Part of a small language model's weights: LayerNorm before each block.
Each number is 128 + 32 x the weight over the matrix's rms, rounded and kept within 0 to 255. Layers, rows and columns count from 0. Numbers have three digits each.

# q: layer 2 attention query, 256x256, rms 0.112, rows 113-125, columns 0-255
# k: layer 2 attention key, 256x256, rms 0.115, rows 113-124, columns 0-255
q113:141147142102125109076113150116140144141123125078069172170113027183129100106059144171088140134192131092208052113117109161128173158137112094155135118112135142102076144097147159180053134174204167120098147182212119106165173129066089134126032105150132092138128158091158115122121092120154118110147125141174171158136115102102125151104116115135189032108091081201055111149099024105047114112110106094110071097128173138115097183116093126131184052127104167136134080152094107230192194201106104173170117142169132111140193184130101110096139200138137077057181124121116142091180136089166092036123105109182135096223099092172158155055050114125109124178102088171128183145162136105155100178157140125138197085182120143117135137162114080107163131116160139114083172149102137097120153190159165
k113:179154152067063178114056080100112150099107168106092138146147143143138143107112144119160115000123142133130055106084107129194129118170180089093116150173168048149110124170140107086114169119113180129150131164137171190150111228145127125125090073215095210087136066111118131095153053177129137179136151083109142133207151090075143104183129056100083191159110144117131130151123203210109082094099204124114162094227144147156115150220124237088146132093116024102079146136060123112092181181159156090145139062117146098117073144162120127103092156115102118121114157113098122114079130101170105161175060115107094124117138110185128148165164123138132091125131163129101138123112132134129176108126157131108170128155157132136153168171132208182117147114128105124157109148142034189108078108146129
q114:148130112184131151194084129104155161123092117107192112119090119091115175087173131029122134116182153169175103138108122078086117208073143182109137103132149096146143146106118113146165155184118122188067181109115130105063062074149115129169172112058128051170172142105104118181113152073118113160170154156115062159134145069237163126192105171113088115099206204141074179125090146129151100121158122170095073150117166156139115140158057064124087111101145136122107158159169093079110136190142146120132160103085081090135116160119130139108152158083143151113145159055168123126124078094102092050143132093121158090144106084104090116157203130106150125153068190114108152098099069140142119138111150152140183177098122108108144124076144116143110100093142132122101150161145207090159133136143163
k114:125119118146150132125087154151092182107114143169080113139202185168134133127183124158121109096099118119081191134106117119112167171130133160184153174137132111162150073114113134059168148112133190182126114154145126109146139142113122191118203114112103125148142126083106106069205048139077120059118083149092118080171106136141117067134113191095171099113093109108163063127123115103070113137146144167162061093076147125117094111098160124133174091192162098136151124078142206119143130162102162154104082086169137136111164092149145099115065077156098120108178126120068134087155102177124167107149204086119123105038137154147117128111114151147026123138107129065181184125173146143158125095154172170112091187120085152107128143080159160208141102202149168167104119127151133146119117091093166
q115:161167117112116104118162142126114130057076164171130105129168100099087164045141092139168051141136154065088052160104155124077147108173136171107109119134121139068157070174147219134123141121104076083176075216080174083100208134105122098127152136135122100086068118138094178161098165096164082113122126109192165252156070163162108132064144097173168124095156184126116096139122116136159109079128101152062072093163116212123077144100160148137128109094122157108141133123168078128086183130109172177091068180169171152112143103187105120099082154133139140077103165075129109191141118163130124089177156132114179095149152117118083139108158130160098104071092043153150153052131146201118154057150145132071066098124149103149132172158099084127181126138085166170189120092148144063184165174113143
k115:129111097123151147139135150131100117165120122141076118124099133161088185123146089067121255093131140178082136046111108089176190091147105168157131140138216114067152135134135140145120165116164088037145175107167140148067104083104121151164209131164061152144101181174091121176190137130057098061181186111072137117128094086066173108159119177101214123104124063135156095127067096163077154174114101146147093144096132103148168060126173134163158115137128146126115158135069149145085165095138108112173183120096134155102135159110178152172092098094166112117146121123093155128121146114162067127229069099152135154178209074083098160080083104122114163101171139108116168149195049158150078098140083104137124135132080082099097114211138106108183110164110120165171062131135095136117130127160134
q116:217132160146137103106093133120102083128120102125093113105086079116149126130166175155100136156175136139176089128186198124169169124180065160121161079073191109163157179148146127019132103080123106103163104125153158101081092106178205068141164139107037110176116081164111159074123131121089096109084144117138144137109128153115161124077177132159186142140099083055071155158131107182103146190093085060068153099156121118143175168188115205100231132135096093120135077142166137124137108139100084113121115145126110106184093158129129096104118177106129211124128255166131162155129150106114206177168105138097200124123058112102140144131128109107195061142082138173090119078132138110107156115164042096124084066052081177159132075098130135190130090141169133121077101103069146067137102120184116
k116:074130097096147066143163196138163074146124064123177117102128144151110043159170144150182073105077143103138162074121126152196144116115113026155102106096089091183070130115162094103096093133182189143153104141146100079156114053119063098112187056100140115107113167076161138163201120127152140185179191096130134070033114151135147182155075138112177135088123104116207140172143153127143141114197204067063122126180114155138117114116102106049119164128099089156134114152149190101119092101153080089089102104146124092123087182136145158156083125188173139116165153052199169124112166130119168127096141117076097156097164162104159107099153139113111124151158139134166077121129073163121135113126121072112191094212119146130145125102184122126134159225128208089124183103149138109134120174157120
q117:101106085158116140159080092182065196179114116135159161137124106141171104149076191104132073079167176132137099165104156044152116109139083147077148086131098143124064136141066114161145029090062091109148119151117165167093081230182211149059079071186159209134125191049119068082143112195197142140120107124120210145165101142134149067103100130155118101147118165147109116132113070127118144186111174138162174138109121073144140121117152119093073100153068144106201158107127162152120157107121162158196098055123147125154125157126098090101109142118103151118166126053124111083120167079123154131166123091152178145129164149154097178151176128140154156167093124087187134117119130135165188161097000079156206072140149129115125190049130088075065142108111215131213160101089135102182090122107114
k117:179134098111136103107121157159120142114123219132110106127152175106130167159064188133196086196087082142190066137069088125134087200132140125186137152120152110150110181123100120026103095124185103091027101132150107161180088117159194139195141177163161119149168155181152129161108156083140157111138158091060131137121172176100126166180126146139171087069118048162141078093128159156134106083128140144118153169192174126080132099133137080103117129028143214052117144219155161096152109108144131127152092115105076071107147180122161086162100125129136141047066206140081167171215185091084173103081124132113099185101142138062152149118063102134132119159159061120057104159138130133090089127158058153094039151118105163171125083107153090145160112067135140105095104142114165119105179168122136
q118:187065144167128134153160142190095134163245164119118115123111151167127072133100076153165138078115164102117142046121183085126102085087085162146061100161089114178097080173104123098204185152129167137146092072105170131133073147126148145207130137122085172155158070119125088084144201105135183160133149146147083131113168084184153094075130135073096135112117136157087162096171096116088164161118083089114121180179157093115140093099171111144065097185145104139102143144027143049184105160089080148113093124206197116139137093134131151192147064156105087090167163193113113158084150091138161140200177097079173092095152149136091077105166120073114100125156089174090138116163112051079125138084180152162140139067188087125113101096176117177123123107106182121155190157107124157123111188117177
k118:077155103148086121105161138134097179149096165125182179148093101096110143170173094066144057202118107115159116149153141168135161118058093082161096196097148077107155121138083139113155105131113112105145092128120128080129111164081179159133095197115118078065121142128157150100146173114140058119143060037047100132064127085129147163145181117131166093123172130114187097201153148159134122161052166152159095101190152123152116109130156152159202091154145118091167157137078126163159129120160094179110115202127183149135101028126127067090106100139136123151146057127177109148149191098145110182132119144140105116085115159156097123058110248107127119151128112157153070135121098111165067138170083155041160141071117108075174153100145115117203133132189144154156098194112198119110143105157149
q119:160052112194185149116072047212139164146084139125137178191079135072094133100141120051083130137155120076123051125132138127133151130117122171155095136174157139128141130129135081099095151144187108100124166118219130108134109136163056023124131125134105135101195125065171151120047163152085167123171045134145157154150182085112131127092118079184094192177156170108106186117165121000121113152069135121106178136105122118174192131066176139158155149123142119111061109105128103119076159129082149162092117105093111136168152149147151172132142112107186160104129137110159079109094150094092091160127131096161103139093087132145128091140082151119126105132176125105088134138114150154115109106127151111128124154174151139183084169129153130099134124112109064090070131136199151186088104216123070
k119:150111168162143066099131131081114101101107099120114103099134132089109132138193104096090144115128161138111049071175127153116086114140162171195177113123120073133126096141166092132091115126145145141175142126168113059135173089149137081152142168054103169168046099201155116119141202189063128180080168151065131127126184097155142064157102165146186203123118065205145175097098146071185088156178139116155048112122110099138140161126099145176080103140091053197173106111187098117162046090138179174120117147181193111189060128101151105090170112147095187160147160107113080124079144102105118123107164113125112110154108164107134169148117121167194161112081104154127145125115150152107064095163197119061161069158093171111070103097162196133173151066131176136132127143159118140133149134136158
q120:033141085112084122144157065172096120136241139119119100100158121109109095136125139135142131131095184124179125106095176136120120123164103161191103033089220149150136124110097093146180137063134114112124151114120168106148160128134170138124188112123141080205105172115122085171106067091124096154099147152137098165158127133135138149149169137179105127156130091127137168083078134097102119116096135071142075184128177097208200120096086153121187130178157073167136187110105112120071153139079140106122174106060152104113115085052078103091111071123102104216102161091123085185104150098138117092108155081118116150132108132147143143136155130118175105134103172142139125177140105077154141117097118118123167198152164078204182123126174157099148102154080152155100149183134136142082131099087106
k120:112117173154099075096130183154118088181078125127156068152112105117154068153110075120082102255099159115135114115151148141079144214163089109191119169103094087104150127175132093125147185105151113157116072104079120143186100089195170152119076119136202092081093072145171179112109137169110076186045107083141130135164144134156143181082110094140114137055110107166142148096079056128047125120149118116178132085095158114125162115076118099169127154124108160081144101101074152138131170097135088117124113137101184103145175177141139146178106080134112107189163170105146177111065097106183202142168114138151136107087143135069141170116133135122126130106142178135154167100117158134199109137117073121062113158114174132102137082174101110115150098114122152140147198096128084117139109120121128
q121:147189105149162078082122081133143203064157089137103108117152103098087174134124098152083181124080104130128097185104106131133167082189095147175085134138117153102076133125171170102086128143223125131079162099094133113147145171045110135167151143145069084159060135145130161083178130144129161195146159112094156133161077145142134103153141121170136172207109120143123121157110165133144050124074106099141088096103132085168129150108114150196112101150118168173195100121119133034172147107067157173156081164135157076098095090108108151196102186080099106133129170120148182163133122176143166108076163080121062097120095196137124126135143145186150119089121145130095219089152105125095160189151065153218096136163117121000110050093095073119126151105122123193148196089079198124086107126134125
k121:139127150156056155128103151149134090171102144202161126138120164175150110144141112108098124167071099117126138097140125134149160109136063082119161054183157103125137092110105147129172096173135117089216089109127167112182115164121166176138080095050104066163155195147139068098104133123183106158165098131130136087073181073105115089088173169054066056064142096165166112091088096150153106068118138178069149098174107149129114147127104201089136167095066105161127104172137141176082160095118153155133129160165129110194147047115145160131115132165172136071130116192096141116169095088097201125179051128106150165125111076106190112180041072130082100110145159146179155056105116136154104139116138080165156153149153199106098199175130144153153102121104062148141100181101104172047202099089166
q122:127108119074143078174076135126079091181091150098191128153096177170133169107119137120114170083175159115152062154120095085091102179131076158112113178097131112137136139131085177159159065097111116137154101126184138128088157113139136090147184161160157155071159159105074155144081127172108045140133114143099120123076119067168118225142152129081141071176115120146121084127119180096122103110084157146109129170089074123090151103173078099103173120122111110138115049145121161138169064072139123101140136156124121165139044150127135194107151167143114195067177134143061153145138129189133086143084159115174102091108119121065143145238126104125104162139128094145093123142141153095187081146059125152143137000162189089094102081102163158168126146118114085165095219152144095120151145067184136
k122:104138095127158098118124121162151160111151096165143090133099131162101079149084153156130185090120071139122151137151124192073121135164144073151137081107148089098109063109148177137152131138114116137095191142142112100129102140122155223130165128131179150100136170174151125144112111102110178124122087137162143130175128122073144135123147158114111220076113156058137165124141098162174179148070143120169114185112142185135053138133130142111101132158182081155132097170113173161109045123133154147095101167131137101106157196090123084153086173127118123069126071187178118029126078113149110132120147096112111084136170151185122060142097180113081098137136154095095142125187079060111123166169103171108091136074104138153162083082091142148135152184119163076136141113170153103111052062174152
q123:073069126152093153161179166152136094121143080196114121154184122114146052201156129146091082200132136158159101119123114133133121120153059184152136083079127077128119097128083154119136150079092130067145137122194121146124062189117127150158107132108144062104083141113130100148187146150054078238155137092061131086139044236112077088076127119126150138076164055104170157137121128129120098101117185110124114071090042209134153181101173088137114207139102126149155137157147110091125139188193105190127118163145181114111129153113122157076153130195130146109129130115070183073134107132128078151157142134103100124059112169155100063112114179082115124110072171105150161135161155090090169106129071120147144091166168120086190163134095211169132156056148157114107123145120108128117169064146157
k123:117139088121088202142137133232117123156164092141110169131077118212157131125129157134174074100102132098100133126089148103170105220135095137134185141132129084099153141190041161117214139097041155102113047204167134184157172125159125090138121111150122126105156144109160134129105099159144083196159135155141082123119176087099111148107091153142095088139058129089072101156136145128110127186122135111083169149132161122116100133129159111115137117127096171082117173168102089106151120075224101185173139094145139107151126149105107138169080184075125129161084118129123103106177103100105138095106106135166149168164069126052192133163101101124159144062115103119164075149089118045148205103129069098076018153123133110140165131106109120093158148151090122167100148082116165086116178109155169
q124:135103204207145154119203101154102132168119150130170056100105139119026126113034110091119125111103185096139216107121166067148082149144101151142138170070132154098176097183155087072123203152114132142175078207109171110130085159125084148114142129096179180129145138102169146135119095171103159101154204219058141129086156103126121151099159115081105150135103134122124128171072226082143147158148152128202125156088151037099089136096133112073114183105127137162129133106105121158141153116116137104174135148134145094135066117116047132138136107054178069099115055106097110103147121138192178177075179091144100122121114167158097062177132151144131115143138011124154174129099148133135098063103171097105135144098056093124109162115064067146157119111111174175144105130126101109147220156146183
k124:176155107104102173071133117119080177111062103172162140205135156203132147135153160175176138107138106158126101167124184125059173107114175128070104158168138111140129116071142140106075199189131100116067123124117084124115097195142127161126169161084083090138149107129090086114124124188144064135149165110169153127187106144174094203078154128115183064138130139154207165100115113097193158120085154068127076172183076096168171144098115127115172150094124169163163108056124103138175115184122167143178143192176102137100067090099151176104171155111155075121124128134107147140126118131095157096133054141193147120163071051128104059124060135119146124115156152097098135192123135208087148100076176106077082105092115089168127118065097090062095111142093131165103111155106124047145100161133158
q125:122160100125065139146106181106155095149129101126173119045103091132077100155125179115106173152172110185160118049178159157158126103108084095143158227096062098176133156169120122168118105123130108167112155139052145156095191130134093123112146122191118138157170102107121196125160168115154068114155148143088142137084201104139077177037105068179124140228167128124108141151114086148089162168182164143132085108120136167097125142133130131166197136104122155118138184155111083123139130163075071154173171135056095136092119165196113127114089106114166081105107091110125153122134131148126130210121116116118136144161156119119118131109124178163074078124073171102127153114143116130093116099154105099189083101117066168104102110093215137081092113080099121112068177156091162132126054100129133